Part of a small language model's weights.
Training: a variant of Muon for these matrices, 646M tokens, 9852 steps.
Each number is 128 + 24 x the weight over the matrix's rms, rounded and kept within 0 to 255. Layers, rows and columns count from 0. Numbers have three digits each.

# layer 2 MLP up, 1792x448, rms 0.0894, rows 1529-1635, columns 192-255
170157111135142135165131135128152099116148129134139109126147157132175113106127155114129125090076142087090130128137180097156099143114107122136122168134130138134104140117115170109124137119104101
150153129106120143148119117088108061118099141164124141163174122074129142082102180129126158106134119129132118130116150141113111130119144135121189110146103133102151151124172082110116113122100061
160123147109130103125118112139131157164130132136175126121122122108104125137154102126124122096159155171128153132120135099125115146145137147086133114116146110179129143121132144117152133125104124
131150128136126138123121118127130129131122130134139132124109134125116130141131123130149139114139113120123144131133121132131137129106121120133121138138124133121112145133111109134121127119127120
127173131147108134139121122121138132127169117109103128144136105132116126099139192130111152128116174132180148117157131133123111091154149136171151134148116141115127095073146128108122152107123126
088107125115105070158125136126088118120111108120155192135147121147136097073142073075117086086139192160105087175109108136088120144141143123160059111158138128165166193100084082160125121123098111
073140129135150127135120151129102141151144156127107117166115124119103122157133123152158105108113128103147114111122101121116138123145105082165148123128129111097103138150139133140137109132130141
110121122139149151113195128134079093108091073105105143162126134170152138102096131102128105117104138158107147160115104150135116101116137140142104142124136163161133140174116145154177136145075069
146115168116144137165106130137106197115142144118120148141115181166169152095122127125138144135100147118155126163112117109134114194137130130146109156110127146147135064116153136117139080117116113
126136157117153134128163129139151114138100144123146142165102148133138133122152103158097124133103144116113098149148119139110108155128131093139136140148109142119126102120145127155151134130098109
134135154142124068143140116126119120106102137137142121111116078132135147116113088091100140128161092154095123140151128130139091144179159120120149109140130153104132122148081109118116137169117154
127131115153135149143146144133183100135130133153132111130123138133145110138148112146150158135109137151134095138136110129134138140113138101170104122128137133139158135104142140136112109114116122
097152152127141133097113146114132150138118139148135122105130122083130134175131102109102153120117135116064149121097162138134157162096128111129135139080105153146129128078134119142111106136107138
130079132088151143151145153164143136168056090147126117149091109112153124126142122120161121083141130168152125110139139133147117169101136105146112127160132170112128123127145145150164134108098092
151141128126091130127118107118161170122120137088106157120119097142148145144133090119086115102125146098085096113148090119121112102099130149127186138143138171094148153123184101063120146136096094
119115114145156130098127130141130171137157121175138109103132155170174153141148162161121136179154108114122138138116109108166059115125126128104134129136137094103173106116141148115159104061143100
151154123121152078123154139094124177131149147107112118136139157151146178119093146128082133148127149100094126172122138137114136159108139097129146127153102124101162128135118106171140158153145176
130137114132117134117140122131124106148150076129128102094155111121153122130132152142139113150177160121104169125124092145144123110169160123136095113127149112144112121127109095138120136133099177
123198105104111108156104136135109132190116121120114140143092135124132188138127129125144132113143164107165172111122166135172122133119161143113085094094122115163121108153115102153122101089116100
123116118164130114110106148144104159146165113143131128115162177159125115141132113137149118118092107132134142117114088122147192149137118176141123137140149108158124120085167155120118155144111123
147139145132096127123141108158165144145153154122125145093121137079141130115095132130157110134142121123136120141114122104157102094150165127143133111127072149090127128140110127101097136138119168
128131117083137119123139135128093116164114091147109134148120159137139161115097102155124145104172100113113098154119137136096129120148125127131124120127149136132150081117116102130140148151105121
098083109129177119131136139132135103160116123136111105104112100139105119112115095114116152132159153124123144151121143118142163136101144078092124100144122137146159116121139159120106115128099138
091142138162158155138124139097107090129118150090132109131085113149108110103145136118136081177156131179137139152178156119123109112139140138103107068121145146128124122152110101113139122138117140
109108105102146139116134122094131140129141134117124122119159106134098113119151100129120108089124146092123109111097121136137136128080096179139162149103154152114112157098117118148127127150097130
127127120112091150118135147147149105137098108093155150089181096140085140157119132122135108111129143073100149105101146177150122114083167133088115107086137129096148115136124115145106122126139067
152119123143140128133147118144073113149175124134112100108118125128083170134142139100168126146135132135154134135118101136149138081119148140130121086129148159129138158146118116105126117139123152
130121163114100135142091103181126117133163093131115174134084145167113132126181158108089097109102129091150129148058100088133164124110116079091120152109123124168126121139136091148152147119153130
164127135151085120131135154143117128144113187113095132133110141090090084172107143101153098089140170148156137117146087066098113116151147080155118085104107127134128165127079132151125143182053133
118116118111185124156140151157171141115127153131154124162121149132112147094124097145148101105133095109105091156114119136098123122137117166202159141156111121160141142128132148159149136162077097
139112124143109140092113120069162147123140120074162110096116150090162151154182181115147133123080121131098139118175160125123097142156132146143106102167105113132099136139139147112098151178104138
137098136079118051113115124154163079135108157163127109134132071094136152116160074086132097150149136151094104114138118091116075116173128119110120102151119154076098175083096139139111154111120100
126099086136144123135118142120103109131140074113141120113095134143155104138143144125121047131161158140102105132136163101147101107105175167146121096158104102113137099081095079161114098089116163
135106159128164113154104110151113121136120135113152111173140141138116135086114112109118141140141131171117138101129164160101113140118132136120140104147136159156141130114111136147153128161177163
141135130151121141167113142091124171128075137140130128154128120124181135134135125156121157131121109163121091125097120145125152124115120109057105158142126159134100116120139128092107139097201138
192126081128084089117144123130137118136094134138140095133152150097165126133135120113118128188152134158105117144121102135131080100126116124156091131164194151109138097159169106152135078146101128
114110166151146139122101115137098118133159126181097140143107144073132137135135129125124079140153125086119130137134077114151104141166166119070168120084094165081126146123134125134164165139155115
160113138145079128141131119106143107085098107120163133096084102126142127116126136152139110111158140103127139154125189140106122090173110107131102104129106122136113123147147124132135137108122137
143123091108144123139100063153135116113092097099162102133132152095122156139082120115090149151117105132136085139123185146134105114187146167147104107133092154141106118154146130123140143169145138
110109143144154144139121141132146121134108142125157153123122141154171130118101135144109108102141114155088108116082151161083146124106099153156120097139128108116132110147126145150151147116128128
113132135185126130091146104106178095163105125124145170120138129101144128097162093143160150108196164106102146142139099124099143129097184128093139146144138123130123151096154112140137125130107074
143091120109106174112129089111096075117139127121127112108113079130162142142123100138129086110143105100142148153110155117122134135156114114129126152138085114127147121123103137132143106148140169
109123117105155114119111144140121145155103132119100104080107159112121100142083144131171144126146159128078184104156140144127127142070122123120146169125135115116112121122125151125085114118158095
148121158142133119116127105140133126115128150090107152136078144094120120140130140115134097115140104135104083149096083087141149106162115130116105101123133124102118115103094118148163101179145120
119110158149117079152102158136120150117137095180109122141080149150125098130110132077104140141155142118134154144130127109109158117128130161096138088118111118121147109160112110136118144132133099
139105139168138081123126091170127136093142148145083128149135141120139130083130110125159144092094113172146147174158085117131206096135074100110062124143114120140117127116105114125150148160157218
147138097135128187119176110137150131125107128104128146092139071139155123102123134141158152108124131140115111147112124142118109165137110109135135144110143096140121113134123104132088117105134106
125136133157167116110136126144133140176154098131165187113103080115110168145133105080097057128119059074143134130138117153110135123158157135096134069108170106115153099105147181139118112112129116
141150103145153110180101115167105137170097093124107120139099137125127124118112192160162126113107141142165131092082184125131111141136112166124130136127129139150112132129098107164114147134127181
144099109104167139138121126149068134142145151098093099124132159157135109148089126113133120109182117108160107165116145113179174110134143146130126149132095140118094082114144143144154144134146112
144103118078100098124112131142093152149145074149124103114110129173139133063151118122126125139139117106141094135119110138145156162147151124098160138109117133119095137119113148135146124123119137
118131128135111092089098134076129084141140134133125121111098078117129148128128095132135122134121190130142115134145123109152116114139111129171146082164139152086122144124069139147131150097115161
158130108132129121143121151118144110175125048150127135142145126106137101145105146148159130170127123108149130116120101166120163108132132114149188069114150088122188123178141118074128114168172101
114175096104167155131115114161113147155101164136113124088152124188120116128088169183107143091116175098099134098125141152107167138150136145156134152097141141135072074175141112136155143162093156
121101072121139086150128142105127110146097108107102152128150124166095142127085098108090148137192108083107110172167102144115110150104175141152152139104143126167157146107156126113180133112123135
124141131153118089121140153121137114095139140110113140165123122139138144163122135154121161121119118144132098071112126133138163146100121141143127161122123132136131102148138142134149135135150119
146145090135110157093163112156120105135137164107143126120145102168128147095150121137087133095139155150111145107145141135134139174145116154150163119144148116131159141136119091121158080101153159
075085147153142136148093138073125141115111113088099114123083149124137114123109083133139120145127127100142125141096110125157124127145122122115144111114154114156123110148111122158138102143084130
184073189096121084150180120113148138133141149066121170165149081114146111071129115120150094116138167109122121181115154111129143103095102119139161113167155115077115142110081157110068118144148123
114122146095154117149119145073114118124122100156129156144150139144135144121141163104090147114128082128110131134124149102123099112135124136128116097158130102127112139118090130156137118129108101
165113130098157115137101156122186128149134120079168133080103126111178122137154128116117088117140143126123139136139137153099126095158166085178133100140118127075128119084098162129125179147159119
121136100156079137121096107135154065181145110101153123146164155171110130139103141162141162175119106180114155116104128127126087107174174143080119111118134110153134074142149139147143155100103109
136138135178095104150120141174111121114140153129111124159084164146117145131092147126115140150115120148158156153092104156129146144124147112082119143114106114120096150110131138133108108121115128
147146086132140119112072132073136130124105115121133120146094139104075155195097203092112140116110162072090141130104167141085124112137147101122155165120132134111143116124107123099136157110112113
100154148105125143111130123109097162099082135096114101132066133097140117135106159121106123121149111124165138101172133112132130125136110141108165104096083117120130146131120074123144141120151144
154172122126149124113147148149154134094085107089151140135134154136123153168149133115144164106107149124116147124167128106155122146162150152140185156080128116140087095137106114130072182176102132
108135130129124089137128178137127153131142150104127133095136110111129138152140096127131125118090157178139140135159104109113131141144124138135115123114114111103140144084068103128111148120084138
101126121106106120097135137166123104151154106109122167114130099123128089136130121123162109150110099105145116165084130107131147138118093157080135135123112111107105139122144132127135120120115133
112148145126098134147098121137138136115122138134106133148112120150137125119131107121168135103119151133119098104115139132130130148111119098155121130090154151142129083136141138100147145117072161
163123134149180119139148126145125133151083096153144156121140130147125123121083115127146120121125137124131122144122174139088135182106153095137103117132103108157119133130133148122121124135145126
130091114148110109114161145130109133132116104136107108071130182139136126108109149146115113146120092144143160126091112175099108114104158058110151128122129151082096140193104133157099103136119146
143182084115125112118148114095086103142148131162160157127156130101132136148115156142124180147121124107114142111104148100092119124136114108135127153124102128146108150134144162104094104086080122
103117185091127080147118121148093151107148159133138132122109141135135141140136115105104152132109112098122136140131115091101130159144167134119101083124112135128153128144106094158149133125133135
067126140118158117142121134146135136125119125104113150099097142105144133119131169109121147114148120117169136111148157147150186108092132132063123165093150152156140155142174145121097121105163154
099151130111150153080121182111152118122129154136106097146124124144152130115099127110127143133159151135100110124154139101134146155122121159110161149132125130147154144104115168139150141146127155
114133139131144120131153120114150124154116136096132101120112142095149127136132119107116136104138141144104162136146113104151107161130129166144093121107131144147130137133126103119151147155148138
146121141135111110047086104150120114106135137114129129084154145126135112148139115134127127120101131083157123153108132108145155116103109139132144168133107171146189146145144122068112140124106162
132133117118118108136151144144098139153122129156069114117155131114109113144135103146156090139145098128105147161165084101121146094138090113151115144104109121112124107101141137142115106104165194
176198106121151172130088160108104125099181097150101127135107120067135087127134112045112141103097122123163097128070147156125174120082123089101178122131145180192175114098103122143154147130182115
113125123135128132135097168089131126150150105111127138113138115145144133158155135129090144099118138184165128140094138118115135122159104103137102122159143131156098149137105109166162112120147129
126141135106145115155107133122098124158143135115106163138132120060111134090143090116116141062101133090138123149147078127166137121121135154139143136113096146145130106116121102101125129129139089
093134128153118139141119158097170141157124155117133098153133073135118080076081114126135117089208095150087099109172144131163125127114147126098147117131127136140145111113182095095182134081149101
103093147149157125099133131097112185111078108109137159101123152133186152106133149122102087136139123129169080165121114081112123163163108104127163125162110132153142121125106130147088139148147146
106123145105138161114135180175131106132107145158127177153105123150174140138161108133114098131147109117097155147149125135126131109136082171126048117135165139178102136097088125145138087154107126
149139085114128141152111186144171167070118135168164175157085185137173128143133095107117118113126173127068166098089137156129119198164130100121089145150124116118166132126148096133099137152159134
121118109143127132138093118121130117122118133100104121120126094137141106115091090105127174127122144121129152143089101156157112146114142089147109164116121164114123122109116121103108139152094120
140149158138132102173136142126113156167135109115167173169127126118121115115104135138125110103157119145112084121135105117119145142175107117127125131118097139125138171100130076159114146149154115
150127148124111082140162117124159139114163092114143133157161163148126153161115109121170152085111168129078107107121086099169127176110101145139109133117153126111109107148170092137134098117126144
079086162140124111113143151170109154098083161152104116136119134135160164128142111136124128093110112167107171121103100120112140126119120118176120130129110122127129119126128085104113073119143152
121092133113139117127096098160116125099107124136123102125120118123127160122188177144133142099090144163126122125153121108148111110150106138134131120127162109128120131088139122177083162105126111
130123151120099147114124159123159111088141117117142102153128105132126148139143127131129136139131118159091124103131158089158154123156107113126127125106161127124154122111161106123126128149124111
092123139133136145103151186092129143143096137159125150119154116161116097094136112122107131116130140108123157145111150169104148131115154162118120108141110182128117119079119103141118080120076137
129115131122093136133147132120140111133186123125090121163134130161143127089155119166127123159135180131168087165115094144163076131143107123129082153142153145094135126102111176106111167110136138
133102097098143148130083133099109098137140161136128156153099165170080140156125149107139128122096129094115158162144161179143152134128121140141130123108123149129177096114118145169113150170115108
130115141142090170111142114103127125112119071130115095107112112105127116163130162174167131108117115154086125107114104126163133156161164120088139127179105121112147143065090157126123157104103180
097147118155162147127110128123140093088129168103099108133116150118100046119169112129146143113140136128077093169148137142137123132114132142115123129155144158093127135156147148089130117155119115
091148078085161111128194136162148116107088098116119142082106154076093142109170125126130111088137103140158112144128127134118147111148125134129097070117138099120154162158159123137125090143073117
129155134139135112151135139124108154130163090151106111108092098098127112152153132149089151106132131102116134144122122142102102098185147212097167139113136144172172150104130141133137103107115150
149137158086097123118125082129127131087134155134159108085134106144097127152118105094154137167140141131147149106144153124110159133092138087143146151119105123076101115148137132116155122158149061
148090117131141139088159133146117151103149110121141120131203126116154120126126146128157110107131157091112112107081115148127130125132102101158098106145145153135103135117122128086089122139139116
109107148138117128144102139146106168107118133138114105105084146170128147121092130123118130151132095156133104156109161103086138145132137112116132125100119127133102162117106079118128097112130130
135148149111129144085114122135125116153136098117082157133145088127129157106148133128097113133146156166138137093156143118154116123099101145184135178136126123122145090123127091128177104180145124
147160121121136124147129119139116155118152162119122123115114081155114167140146142151124136118106114121178158142131142150134126094165084135099143154105119128141126162127114105114119135149077137
144154126140170108119102126141126107162154151123094132132140141139140111109126132164102100126142106114135142143117128131101138100118129181117084118116122139156131161139111116136138134154116121
114153148110126102138121146102124216153120135160128157146134155114128119115125179099140134149166131118139127156103151135108079146112146149152096144148137127164114092120133101101126126160143150
120134116144108150108119125136153122137100130117117149131118148113159154139145160101136134125100149163131118127114103101137146162147132130139149091130087153121138181124106079122137130157155112
117114100120112115147136095132113135148147116131103132109164125125135144114163116153164100140105111074118124167113150152141152153085139159098158098150117100133156149157120082120119113173099149
# layer 2 MLP down (transposed), 1792x448, rms 0.0447, rows 1529-1635, columns 192-255
221164107171171129107168140152129134121134112141176124173144148096112091150142132158124121204097119152131093161143096053098150120130122137156108125101149146153141091131107143117124166108163129
118098118117152161087196156135130092155120112159133133133163104117156150133090154136147119131127125138102112169145150110143123101094105088137103108114088108135072181113122107123164128122137090
098148122086146105138138078152141153135174098097134144168080131158104139106117115131134128123110122085113163189159138112155118114154138137139125164088145126134134103104122179110131102150166125
130144124119119142131118119130130120122132128121131124131135118133137136123127145126130138112128119131122112126126117131132134140130129127111113120129145127134129118122127144120132141132131128
128127124078156153070148115163129108126209135140125080123090098152119144124087143155113117191127117100138119163165120146124105092146119134149113122114173148152148155112116069103146134118066113
088137152133115134134104111125133127126155131123164120142140130139075132131174151069110117150137108091101145117116140127109119086129141086137154146127136135134158133131108122070139138150126160
134146119095149125083128155091079122133184134123110148130142136118137133117135137141094103136156101126146153124113120117116125101147130109158137154099123147051107106093107142143134133151114153
126167166112141139136113119082126112142138117176139121106117154104113159135153118164138103104147157131184152135129133119127098127151102130132125147090125110152151146138117127140121086155120101
158141140127129134123175170125129125172143146127131110108092114112121128126136116113076140102120129140105092111119102105137118138168089122125100147135151106116122138103139122127100120134128125
139119144119124141122142119141121090121125138146120152105116106157152102132136126148135123143139123148137107157162123127130119118116133116136133143108156120118128121141128148106137128126106139
098137130099120120128119126123128134133148128120082115113107126133141125139111148144178150138111150088128130133133092146156122117141133124118097120128166111141153140156136143094144158157161113
157108150137089137123101175127134072129144128114126141123178132109125134073131140128118105109100123093137132129116115101116108163128129102139119129099142115173063133146128136129110128132148111
116132156133136108165102171140167163169146187090128109088090124075123129091122173158132161165138180092144167196146151130138093190090101169131146121112144108123168112129142083154123111114123140
086121099101150159143153144171086138118166108110118120140115130150142117105145127158114122144101132122116127137156153142148135177139177092155088174152122095120091127114145150107106114088107120
104136155099112127129092135097106127098144128152166142143123121179125079121170165098129152124115112151132099128149140091138102114068142074108128146166137089131129149115150148111134140140161105
170150127112133151098086128099111136131132144146175147140142131149179148140149115178092119151127082160121147101094144121111135127125116127104143129144146091094147109133130140143128131129101112
149104100162135121124131142102126101100152125104132114167088125176131122120147096170147124131168162124148158134072136122119132129112161163114128122131138159094114086135113106103125146097117088
149126113078159106086121121107124073147130127126158108144129107147145113084106128135154119136106128120125146144132160132189123127121159141123120117150083075132155125137117158151174108199133144
099111107149141154082137132122120130128129119145139092119166120123130136133150132158107121147122146146128143152085125156121102133142143139107154119118132142163121134127137105140132136111090173
148115123117151137156117160133116182128117142159129140127133134142124147111134152141154116165128125183137147144192139147133154185117154156114118158084160090102144109107094133063188091183132089
126131100117120158140110128138146117135137133114104134135128135107115111095122140111127096113153122135094139131120094115123111149177158128124096136131159133150147162146157144147146138105123144
109152111121122090105114171088140133083119151110155148097171100113134136123129148141126118093090135120111145152143110128152133129135144130092138092141139105107111107124166106121156140099144119
155139133148157115117123108158151126121144143157140141121149133141108134135150118165092131130067117185111138122133133155164122102130108108132171112115180174131067134157152114137163116111150151
087099155126157133135167119120114099125127112077142133157108112157164121152115129152141086147093125135145094141102141169165129127110119089109099154179124094082144142070133127153123154156079100
132115118120134135142117140108147104117101142118114125132143145157132143120117128116139140134153111104111125086117096130142123144109137149115172139120137119118130140098132159164187129140121114
133174106120134106157186113106159167070171125080115135107110142126097141119130145115101120139159155146181180118121091136108092170140117097132125114136136117107118132113119106130106091106172132
158125152102156136153147114140112143086124121133150122112134151110104135134120047096131080098104132134079126146141100171108114147122141133147086092132141136074084108140126137114130126069071097
132193156157152157135116091093168148106099126108120111121083154102145111139124164092149156134136112130184143145116113120146140145148112112141101148125154138114119145107140109118142094113131161
111130141116107113138138169102112133143121139106123107111147167149149125115142119118089122129120124105096127113099152076113132085149090117109129093180098155151116179138090111121102129084123135
120143096134098110140180177137141129116172102143154131177140165132118116149119099157126155152122096147143125124139052200108130142178116107195135131154141180128162172112103134152168149158154107
160099146124154110144151127125108097133125094165107137137140154092089117178126197115096120120167127075139121120088119134119102081173169172120105149119156082081093093081100116158138160136155132
063130095120130080141116118132144128104105170171117135107145081131109085149145099087079099133119094152100134075124136128113116093126136109137119086129113104114162169123097099163148153142081141
125091074120114103118145124125113097113144100103105166128096116151122144124108098166130134134139080100141152119123136096167087135127113159126153145094138171122187151155117128129120152139128126
127157167134145166166127111121108150129134135152109114126181120146120158098135155108143108127100198113164143155126170164096109108128172117169093131142129169161164167129142127120173112152145119
108127095140136173143142098092116164121101178133182128155102124121095113165153109093138134116097126121144143091143096083141155082160119126154151119112158168118145160123106101098153118135078130
166117118136108121134110096111165119113110103159162155128149157157158126136143124110135123151118142092105148093103146153087174117109136160133140120122125120111100094176057148116151137133132138
148139126131128141094160134095135127168085153107125155096137141137154123172124153173128147124148136098184108104080169131072169165109146109114133126156110122135126159113137076129090131140108070
146119114121137121122123113133129124130119122115142135128115142156118161094106145144125132087128094108128133148123093139134134133112146156162139128150079170115138146121144089127110097118133137
132144117156139162120112116131131127155147158117109131115116133112137133125093131119101140142120129161099127135133148125104134105130116155107149118119111129136137178107127101135114146126141119
119120113089177154141086137156144103102114138107143154138108144179130117119086070152113090159123151121131147073078140160145104099140129131121141121091136088114161110138102134132118129141151139
146160094115128129144138121113132125151150148152186151109101121122138101141145090145152124122125085101098136133159115138163160109145143120146114172117178159069091092134128181131092155106108122
177077104112150185076135116099113126125136146137123152100134123122145103086126094102124136129152141116150091131126157097148152101169132140114136093124143106135135118131113136118120134120115182
163123139107084120118115180147101121110164146087131065122154138109143135071114127119159121105090148128126116151146121145124085099104105096130119176141114114116156115146118121117094128122116106
143137144137123136086154135119131106111155153101129121125139110171156144105144129130172092158133139131132129137117121129123144126175119124123155130122135136111083134127124149105159124145149154
112140141096140120115159160116098125154155130120124110080111089136095121136123145126118150148138105200136150160150140118131135113149060135110134136129101118132140094121106151144159117125133130
129066147158074131119050098143158139108169127104071123100158137096091153140112104120100112098117134127119160151098091125147150120175113144137086106152124157089096122128135149122190119151144141
107120104127170142131149110141107131145115125151134150159151145140137091094103139092118117108113168161116120143154118137158120127120132103112104117146126109144161106139153112104135133083121122
135171141100112105153133121114134146073157142088098136148094120103127131146104123077110142108138156112141145152151154111204133142085136151169117124125162149089117153158146127118105120100150126
130080105129168131098138115118097114138133144153100124134136172154110084136182144188143158132144133107125139110080143157096092115132122148125139126121096102129112184143120107145081138121058158
149149098110180143095175112127143132149141129127139067125157114109114133107098147091188108132110168137113122119151106117107126131126116099134093176166149156176104112081157128130129116145091116
115146143103147119107138149139106160156097080134123144138161150115127139158100117103124125150150107145165129128130104115116132078145119124144141125132091179110105104169147090123135118092154141
073103140087123145153118082120108141125137081144125110129108117089105159092117144098112072143126121100107163096119104161113143127136165139110108146132130147118146139150168141130132162154138124
131139130197162145108149134125122140153116085121118131121127101125103159132148088079105113151092138157164108182106089166158148124094095140110075089113107162188102087140133118121131142129068107
138123116080151196160135112097122153138112161114137125133136144160111098115078149130145158142140145153140132134155159138089135188147099127215147159099163157112089143124101103085166070152139183
134108113136154093170151130111123125098088109146144124130094113167126147124152105119107131125121077125144119140158098154125107115084119144098128126131173139151134119120134101123125112168177112
112124126159112138171141129139130077131088142152103157139087149077119125130133087148062151130136139111089131126124105128122129135120151087145143145158123093076099138112120135086155147154083133
111128090085105112101142094138142135102121165135126128142094121116113165110104160127083164087187157152131116121160153171122122138110160105165120113124141162135116163097123129110135110161128071
133117094125135103132109146145140134142104170137092128102171120142149131096112112183143080132109171176123096112126109117114116114144148125138116133115086131120121129121085126138105141149144128
122099163141105122161142160145098113102150103099103157120142127119146106111112123125097084100119166126105090116134132120114118090087123135132087080129149124124172142115068117112105118141119183
150096106136141101145098117128137109149108140141153127119107165124098139141139149119140153142145120093117118120123147105090150160137118151106100157116149124159142106116138160139125114161130123
129109159098110116148134132126139100068150125111124102143102144123116138152113162084108106107140144114149118155124129152128147136148133121162154106140159125087116132141107148114105165145143110
191140116130142128115154101138155102099115134102105115164181160120115116135156123105101147148116147166139124125154152150072076125156123190153141126145110145155103104143137150154144129144119093
103121135074131171148084144119120106129098132136142114118139126161147083119131108147113110103086101132097090118158165131118124123088132085089139123112106099140137131122110111131135087144114136
121141108130138113088114144138117101122123121143135147135172087143152115125125091163176148122126143137113153085170144155131146140132132094116130181113105126137129140116130136157154115127084116
119084129100139111112124127140139098159115193132127126134121148109198098173112149180154134140145159167128105120131072088117116109160134121163092083118140172113165171137142148098088110175107148
113111085146141116155111129119135138096121125087103095136140165133156112168149041146172118093145114128108130127151136177159128165123127133113111076074179114114131140118054149099126141159107167
106134157130113155142107140124122146129097135112102144137120136122098128102133072128149157163109139120126112142137111131115128166127129099111140101136110086126101127132101116106110104131127123
127101108154103128143122125118112119138121123130157129146125136133121143102153151105145143113109102137113127114111119114148118169095125136137146120143101107126110081175116136139112152105128153
157140104141128148120123137130091131163096117127141130140132078108100138112050138178168120124160136121138142154125115111135140112134097117096112190110135127138101128146116094145117135144135085
100087101105140132119161120125145118169145083181147158114078144159144097141142122125126148088090106126141115093123117153147125109090126111090102153130127103140174098141143132112151150108107124
119077169122102113123159125103138161161101114151112117129167184136139123148130108154108111131109138132101127126056094134112136119105156122086131098096113127114133159142143130117121114112097167
152134141152108095123117106118143157133137101126089151134150096131135111152125118141107097125140140099136130138132126148137131136099133137124110144148135132137099107165149147106090147095116138
107105125130145156134091136122123149132146110138123107181167130177118130153110123145185159193086113130132116140181105186157162111127116140169138147139098137174129086141151135108111080176162141
158126120093108131136112148172124119150094154184078134124131096131138121139144146103096131130140136154136153144121171145150100107132148111168124110134118131131124183104137099123106113151111131
111124121146137140149114141144121112113136118129154129142087136115149122070167108109114125147161121168125128153160128163145094096139158122123121139134145165133082148098097145127129134113138175
115130123149130140135154124098128187149174177143076111079096112133147143143146160172147124125128147084145133160135118130156113129130101132136107132176128134147141137166096130123121133139120178
102120137105139185143112151138124159135113131121103136116151126184159127164166117125139137114139127102103124162094114171195128129149129157180176178161122123133113135098104125183133137144104127
125144121123150139128156075108113166140105119120089150105109132097095151154110138158076124115156147094105119131140099121098125105117121112138110176121128136115114117115157090107116106136128144
140179184134104148130170117084127118117132098134088100119125158098121096116131104100154140123137126145146090122062155145135153085161190110174122123151153181164079181143123123162135153183127117
164128125123131122166123115110133156144143121138120143155153105082119133121121140132134189109112129138152129167111118099146120111176092106116057144181122123193074117181129152139112098123126105
117102102140138132117142117124141133123118143109153156117092166175159166160174134144132108146108137118154148129134147133121110109140136084090123137083120106092126138140117133148151128164105159
120143135172135121130104155152081152129100171153147156157140163125113106105137095097098154150122112134135138107142143070152130187201132142165143173152105129135095162117130152107110076167112132
157147152104130164112144117148099142105095132109096092137133138117139134123139114161121106132114117113121144132153107128128086104124140145136165140091112152128130122129136098099162163121136147
098105106166154162097103154109136114118131115152147170104115154124124121186149120105156148120135159156125118140123139155092130117112123161148120133134124085177120137103124158093107125159124125
113150143132124109112114176131118159125126153125124096074111127122159090156103176113116149167100100117183060121103106139153108142122091113159112099148157106133084200107101104142106124155137096
119138105160162146147133111125141106132145112125097117100147115161144119125098074128128109079134144151073139136121096116159128144123166137135073134160162088094135108129154145142148146098120113
085145130157128150114167139089129133173166148103132153132131138126116131115132135159164111099127120112146152091107179139134096141107148107174142164113086112100121169139103127126111116126130109
160135138115115068161141144116180103089125131148103150136086121105124175093134037165145097121100137139131122145106078106154120137122147145152131158157125161138179151135092146100112123095122150
138104126131110126087108105133148156132164140157126124143120143118123126125138155116116119129112111141106127135098119115122127157141155140104118103116159139122133125115132110161138110136118131
156136110083104122156144109122106130129116155108144098091147138148144147123127156114137124165121106121153133148128117169161122086147127123120157125132146127120154129130078123127134109126131118
123150158125093154124148119130144121142121130114116101128124143087147101146133141094116110123142145146121134122126125108135140123130125120132097116139143131115126117114126146127103146121136131
099123149138133103133146122059126100108147103141155139158154155171125133117164146094142093120153110116127109134133104195162131105167154174104108113077136148175131134122127122131175120165179152
112171100117113127105156147156123122161146122140115144161131117141111105121127154148081103146125135122121157153080075111132121112178106113156148103107147114149085147110112145125093133125165135
140120129081133167160129122124116105159117159136107126134096116154105111116128136169150109122147102101134158183179125154095136138132113128139126099085098138155100127138115086113096142117113117
152125151081172114089097120125098113119144118133162101137120088048079071104109168123102115133155116114117180182119149155102177070145124093124076148141169059122126102069089191175155153077175129
140113137128125074103105125101161117171161139101117077153136129139118091126145160140154162118179109071136146096134161129125119134067137099170130136141166152100154092145104092138147093153085113
107099121105128128184128169163162149151115098080115159128146152122101121156163133142146122115137141135112123142153121075105117142125111105136122092165157126085176140135125090111123125128125087
126165106182120172105124077132145143117136132119137175077131124144114128129130128125127125169138103142131090132155101152088134158128099149091118188125143123148155095103179104151117157153127129
071106145153154103085134150100144145140111128129117118114128089146111123145165122116115126095149122138159114150118150121096136138132114122117154148150128119113124100114119144087154116150161146
151112135131131152134141092162083157145176114161086116095124077120126116099155115156106166092144136142135126137115083162130129119127134078165141148144125161119077154129124068090107096129144138
116156095092111096111146136125139150136125144141140150117154153115127132139177090134147102157143120124115108147131119164147104126110119116127108121112166161154169114167118140121104112127117099
139145139122130095178101140078123128127115147151106157116123121152109123125147153143115119151115149137125117112098142122144080140074136147148153091126132138134126110181099139138172128122114122
166094121130144137128108102094093176129143155111100108090110109147151110134169162137115136130088172112144132139156138145178145125105162139142111132151145149120119126095178134114143115101121096
126158142107143155147132163143134128128164157107147153106087100111110135139111164135093145115176178154117095119140131145119131130160132123121149091155124136125119145149099100143111147122118146
184117116194110093103146099126141181144145078141140153162155125176136114109103131102125108148123133097131119175166088090148106147135161123094111135101127090148121157112112159100092103159155101
163114134117106131132106123139134128119099137151151173124109152133142107116140104144055134089140127133111142126095154145137126200132158125128069118127139122071121127124147098119123129122114120
142106140130123093121140100171130146145132143150131117107121118131150154134158146113085156144094128161127140135115158106154115109168121150122175126108129093116138152149145115163187086103112117